config.toml
rope_theta = 57500.0
rope_fraction = 0.5
extras = ["some layers without attention", "local attention windows", "shifted keys", "gated attention", "exclusive self-attention", "capped logits"]
init_std_qkv = 0.0305
init_std_up = 0.0305
batch_tokens = 65536
max_steps = 5890
Each number is 128 + 32 x the weight over its row's rms, rounded and kept within 0 to 255. Layers, rows and columns count from 0. The size above them is the row's rms in percent of the matrix's.

# layer 11 attention output (transposed), 512x256, rms 0.475, rows 410-422, columns 128-255
size [ 97  98 104 100 107 104 101 105  97  97  90 100  84]
[[133 199 134  77  94  98 152 140 149  99 112  85  72 134 155 128 121 140 227 165 115 166  88 118  96 217 105 102 167  86 153 138 106  71  80 117 133 149 108 109 148 134 137 140 139 128 189  86  83 143 165 145 151 170 183  88 147 145 147 121 141 114 148 164 181 114 139 104 132 124 122 178 142 155 103 151  94 135 146  70 126 161 170 166 128 165 156 145 120 125 114 136 156 119 133 107 166 154 149  86 102 142 106 112  98 109 126 101 107 121 106 143 125 120 156 128 133 103 134 191 175 138 116  89 142 126 105 126]
 [ 77 107 175 112 123 129 120 125 111  87 119 108 101 103  79 139 144 139 132 115 141 123 145 139 141 117 116 180  75 124 124 160  66  54 172 115 137 182 150 113 203  81  93 154  69 130 195  49 134 132 131 119 155 141 132 118 138 120 129 175 138 139 124 146 132 109 191 110 102 117 179 107 126 121  15 143 140 112 120 105 130 134 198 136 108 146 165 100 168 108  94 132 133 138  87 117 153 100 124 143  71 129 143 144 198 148  71  96  93  60 154 118 164 119  90 134 148 175  64 173 124 108  99 114 149  91 139 131]
 [106  97 147 141 126 105 159 161  94 102 134  49 125 104 144 122 118 143 175  91  78 133 126 155 133 139 128 135 154 138 161 138 168 134 129  60  55 111 140 150 139 101 171 128 162 161  92 120 123  94 120  67  95 130 124 199  97 161  99 165  90 103 125  80 118 115  86 124 126 104 105 103 128 149 143 130 106 123 183 123 153 138  88  88 105 132 106 155 110 136 208 158 125 126 186 125 189 181 111  98 131 139 113 110 117 122  92  78 163  77  89 123 131 110 147 145 175 115 188 112 152 102 114 190 126 155  42 129]
 [108 146 116 153  97 101 193 139 115 129 105 109 184  69 157 141 119 150 135 165 141 158 119 153 116 130 145 170 110 174 119 166  85 105  80 147 108 130  92  99 144 128 141 122 140  94  99  88 113 129 122 154  87 136 123 161 168  57 145 151 163 180 140 126 209 151  78 185  86  74 122 157 113 166 171  91 135 184 150 121 102 146 120 127  89 128 102 141  71  83 198  87 146 129 154 158 127 169 119 157 146 189 101 125 135  91 108 187 161 106 162 163 186 142 118  91  95  86 177 147 149  88 134 156 155 128 124  79]
 [136 157  99 103 158  97 115 125 124 162 123 154 124 132 159 146  98 127 117 140 144 115 171 158 184  90 133 148  74 152  96 114  99 145 158 196 149 128 130  90 131 140 120 108 117  45 173 120  96 136 111 191 125 127 111 171 173 111 118 135 200  63 128 118  89 174 131 140  97 137 163 123 172  97  98  67 138 141  91  98  92 128 171 131 113 178  68 143 141  92 152  62 189 141 111 135  77 165 134 141 127  83 156 223 173  96 184 122 126 145 166  89 160 142 142 118  94 142  79 169  50 104 132 126 116  92 170  96]
 [107  77  66 122 183 114 121 190 115 133 116 103 141 159  68  62 157 126 125 100 124 149 182 105 180 132 170 145 171 158 124 157 149 140 109 176 128 110 161 109 102 113  72 127 121 164 135  44 150 178 121 187 148 147  50 179 106 117  82 158  88 117  88 146 116 111 167 151 134 174 150 129 144 125 124 123 136 117  76 127 140 195  98 106  83 123  69 167 147 109 115 158  84 119 141 146 100 101 136 139 142 147 170 158 119 127  78 102 106 151  72 104  99 128 157  94 160 192  92  77 157 139 189  86 132  87 105 152]
 [101 100 171 100 129 120 132 189  69 149  52 126 117 108  76 131 210 124 158 135 122 127  91 143 157 121 133  92 180 148 125  89 154 117 151 146 118 167 148 169 169 174 142 182 111 144 112 151 151 130 121 127  79 110 170 165  87  69 134 134 129 105 131 163 156 156 133 126 100 144 208 155 113 122 150 111 137 105 168 111 136 210 156 179  85 113 200  67 122 125 140  36 153 138  74 180 112 136 131  87 105 104 139  94 163  73 140 148  93 164 138 142 127 178 167 119 148  70  85 122 135 112 116 114 132  99 196 137]
 [ 86 176 192  52 121 145  87 186 166 123 131  84 177 154 150 105  56 113 107 181 125 148 140 105 131 176 117 106 165 141 160 179 135 175  65 129  96 102 121 165  64 114 134  98 134 191 122 158 151  99 142 123 149 107 141  88 132 145 132 119 124 155 130 158 166  91 205  77 161 130  87 142  73 124 122 184 139  69  95 115 136 120 105 133 142 131 149 115 175 120  98 153  47 169 149 113 103  95 175 103 148 101 150  84 108 177 197 141  91 125  53 132 151 138 148 121 115 184 200 116  87 163  98 104 144 173 131 120]
 [162 113 107  88 134 132 117 103 158 190 188 157  96 161 112  95 107 138 122 126 135 116 158 104 155 109 158 112  82 136 145 108 103  97 156 114 171 141 138 130  84 191 139 121 139 124 141 116 113 116 129 190 144 122 122 107 102  94 138  80 164  71 127 138 141  67 174 140  82 192 152 128 183 157  63 172 121 131  52 111  97  90 132  83 100 171 137 121  87 144 114  83  83 146  68 144 107  92  48 118 117 102 136 126 163  70  94  75  71 146 155  89 140 123 199 145 170 125  78 102 135 131 138 116 181 143 111 159]
 [172 195 114 128 140  86 145 145 155  99 119 135  78 115 136 135 195 170 197 126 150 132  97  64 111 145 100 115 159 116 115 126 161  75 180 131  86 121  77 167 193 208  93 141 130 186 112  86 110 176 153 216  64  93 106 172 148  80 125 150  95 103 144 146 153 105 152 120 136 143  66  96  79 138 101 116  92  73 162 136 148 118 126 176  94  90 166 160 130 125 147 109 141  98 127 154  76 118 113 148 137 133 167 110 163 158 133 113  64  87  67 115 135 136 130 130 165 156 119 153 124 127 160 109 148 178 150 125]
 [ 81 162 181  93 128  90  78 131 120 187 174  81 160 163 101 181  73 161 122  96 145 136 123 114 125 139 129 107  86 156 114 159 145 142 149 111 154 139  87 129 158 125 113 103 100 175 162 137  89 109 127 136 146 130 168 145 157 154 101 116 130  81 108  94 164 152 151 112 134 154 119 132 200 160 142 136 155 107 133 204  97 115  97 165 161  96  68  92 108 161 160 163 172 150 118 114  90 126 161  82 101 130 129 120 131 116 155 160 134 136 148 123 121 158 109 157 143 162 127 141  98 121  77 105 144 125 162 133]
 [192  93 107 133 112 141 181 197 157 175 110 216 132 179 147 179 165 108  89  79 142 100 167 148 187 151 109 123 113 126 149 158  89 109 160 104 165  91  74 141  64 160 173  90 137 146 124 116 151 109 133 115 123  70  94 157 168 121 137 177  50 127  74 162 161 140  88 156 116 105 137 148 126 142 139 100  99  84 135 154 159  98 152 126 128  62 144 181 160 135 103  93 112 113 190 150 155  98  87  76 144 176 122  87 102 105 144 122  96 139 172 185  78  87 100 137 110 107 162  38 126 107 117 107 160 148 121 146]
 [165 126 102 191  96 105  94 129 143 139 141 141 139  97 170 119 101 105 111 104  77  82  52 193 182 146 110 153 100 135 155 117 165 128 117 113 111  83  94 126 136 129  93 110 153  89 158 119 124 133 132  75 127 183 130 136 139 217 157 164 153  92 136 138 120 154 117 116 142 129  77 115  90 130 134 139 121 217  84 160 106 120 173 137 142 134  63  85 159 174 153 138 100 107 142 128 235 143 160 103 135 136 181 110 126 102 131 122 130 140 152 164 103 146 109 155  90  54 122 134 188 167 127  83 142  94 190 145]]
# layer 11 attention value, 512x256, rms 0.287, rows 411-422, columns 128-255
size [ 97  94  98 102  97  95 110  93  92  90  93  82]
[[128 143 129 120  54 124  89  91 161 133 146 142  85  99 178 218 126 114 119 143 159 114 153 173 134  87 114 150 109  67 119 162 142 120 178 153 134  97 153  91 166 140 124 130 102 131 166 130 168 113 161  89 175 207 127  91 106 116 110 144 143 147 126 143 118  68 126 146 196 105  87 122 119 104  56  85 148 165 156 162 131 117 189 139 118 148 125 142 111 110 160 129 183  99 103 108  74 108 159 119  50 134 161 159  97 172  88 105 134  68 132 153 165 178 112  89 123 167 152 159 102 135 150 177 165 109 183 177]
 [128 176 126 204 152 133 135 117 142 102 125 120  34 130 122 109 127 123 115 123 123 172  77 203 122 193 197 170 223 171 117 142 132  68 153  86 117 148 121 127 163 124 113 147 126 186 102  63 124 136 110 106  83  92 132 148 106 125 152 111 103 160 134  63 134 157 111 126 211  78 129 129  67 150 168 146 102 110 155 155 133 116 103 109 106  95  81 144 122 101 171  63 134 155 166 105 157  98 136 117 155 127  95 129 163 138 131 156 131 158 101 116 113 157  65 188 127  58 144  77  69 110 108 146 106 187 110  87]
 [ 87 110 152 144 135 149 130  79 101 152 121 160 138 142 131  86 105  58  99 171 111 106 115  83  58 107 147 125 146 116 111  32 184 115 114 146 128 165 118 109  86  79 130 145 134 117 119  80 100 154 108  87  99 116 137 138 178 146 101 104  95  62 155 109 131 149 193 165  68 146 141 132 110 163 181  83 144 146 147 155 132 107 158 107 112 114 149 125 104 120 158  52 139 188 116 175 103 131 124 132 111 135  75 113 151 147 232 149  91  94  83 111 158 152 141 157 126  98 144 145  58 139 113  79  48 144 149 126]
 [161 159 130 153 125  99 118 132 106 135 135 112 174 136 106 140  96  84 168 110  75 157 108 106 190  62  84 112  73 153 118 138 153 170 209 175 157 115 128 146 100 156 146 143 152  45 130 138  97 151 104 163 169 139  84  72 114  85 132 154 177 137 150 150 102  96 137 159 124 124  92 125 162 174 164 143 163 170 121 123 137 128 111 149  92 121 164 143 112 162 101 126 143 153 106 166  75 124 127 126 122 132 161 161 168 114 123 150 120 106 126 110 148 161 215 117 155 140 121 139  71 104 143 112 163  39  98 108]
 [145 120  72 175 132 122 131 145 100 165 160 131 123 144 134 126 109 115  83 139 167 157 178  52 169  83  87 187 191  91 133 127 109 143 142 179 130 131 111 154 140 162 184 177 156 106 132 102 135 195 133 162 139 156 136  74  38 160 122 129 128 152 102 138 120 120 118  93 107 116 153 171 122 122 135 142 181 122 134 175  53 129 154  92 108 133  74 140 157  92 144 133 141 116 153 149 106 145 108 165 139 140 151 164 128 111  87 123  71 105 148  64 127 163 181 123 117 159  56 130 160 118  73 126 111 112 138 161]
 [137 123 135 105  95 109 123 156 115 174 145 102  90 120 112 113 146  70 185 149  81 139 145 173  98 141 178  91 128 138 178 117  94 105 123 146  74  62 174 119 172 176 105 168 132 119 153 102 169 192  71  97  90 133 138 119 221 119  96 111  81  89 173 126 156 161 159 127 154 149 169 138 169 176 118 114 108 137 117 144 151 172 136 126 137  72 151 153 185  97 174 141  81 119 158 112 117 139 101 110  76 139 154  81  64 142  85  87 144 121  73 114 105  80 120 125 158 152 113 156 137 171 178 127 129 130 175 114]
 [105 132 120 103 156 131 157 127 174 122 109 129  95 160  94 178 186  87 121 184 159 128 135 109 122 174 147 113 151 144 150 136 201 172  95  70 142 141 180 150  80 134 124  92 146 183  95  77 104  57 122  46 127  69 143 142 111 146 102 105 116 127 131 120 164  96 126  84 142 101 124 123  81 153 172 166 174  86 131 155 115  70 133 147 210 116 127  91  75 122 147 173  94 120 152 111 117 127 151 200 150  93 106 113 111 101 159 135  87 127 134 137  70  92 132  89  78 156 169 110 143 157 190 127 102 170 120 123]
 [132 162 116 144 105 130 144 107 138 161 132 156 187  91 115 177 186 142 110  76 125 120 152 173 139 111 100 143 142 134 114 145 120 116 167 155 117 125 127 140 124 105 198 113 150  45 202 118 121 107  98 188 186 169  98 154  91 110 139 145 124 154 155 114 135  94  93 142  69  83 131 165 175 144  62 147 173 117 134 177  88 135 158 161 124 160 110 150 147 110 116 181 152 138  83 169 114  79 158 153 139 129 142 115 106 161  74 120  81 160 111 101 103 123 134 128 141 115  94 155 106  28  95 155 159  83 118 148]
 [ 90 101 120 112 111 127 134  87 108  86 105 100 116 122 130 159 155 151 115 169 171 158 130 108  93 207  97 144 127  99  87  83 110 120 107 163 149 150 125 106 216  57 168 146 122 112 145  45  87 137  76 154 154 169  88  98 159  59 138 124 158 132 129 104 114 152 109  80 119 152 182 141 141 168 102 120 137 161 110 146 135 149 130 129  90 122 139 124 119  76 170 138 136 113 107 106 116 132  90 124 151  80 188 154 165 164 107 105 153 135 106 107 110 199 152 122 127 130 168 188 121 138 165  85 174 134 204 150]
 [127 177 172 142 115 130  80 156 128 144 132  78  64 188 125 148 105  23 151 151 105 132 141 105 143 145 167 142 106 156 124 122 171 153 133 165 149 207  46  91 126 164 130 132 204 100 161  91 118 132 124 109 146 109 132  92 134 173 115 131 171 122 157 124 137 132 156 152 143 133 138 122  97 118 169 137  98 152 142  74 170  53 138 129  42 158 145 127  88 154 152 113 168 141 138 134 127 142 128 118  95 120 159 140 195  70 112  79 133 158 109 143 136 141 122 133 122 132 113 161  86 127 159  75 181 115  92 126]
 [102 116 177 123 136 146 189 176 146 159 139 117 114 159  96 139 117 170  76 146 141 142 170 100 111 152  80 175 126 174 193 134 166 141  98  91 149 116 108 124  88 124 168 170 153 121  87  95 131  83 148 118 148 145  95  95 163 160 107 126 119  66  70 138 118 175  93 110 128 133 162 139 168 124 109 130 127  76  99 121 177 134 116 102 156 140 132 109 105 145  81 104 146 130 186 143 178 142  86  99 108  97  69  92  69 126 130 141 138 123 159 110  31  90 102 135 117  91 157 103 184 155 121 124 100 168 121 154]
 [ 95 131 173 100 136 152 152 121  53 136 136 159 163  82  97 107 123 108  95  93 126  97  54 117 157  85 145  81 123 125 146  70 160 153  99 141 111  93  99 136 183 129  22 161 147 144 182 144 111 127 145 119 157 148 133 130 128 188 138 169 140 143 144 100 140 140 162 121  94 124  90  83 178 114 185 136  68 162  80 115 183 133 119  89 139 160 137  91 140 187 147 127 115 103 125 130 126 109 111 132 138 169 126  67 135 119 175 138 125  79 153 146 153 167 111 118 167  80 123 118 177 125 127 152 111 162  79 112]]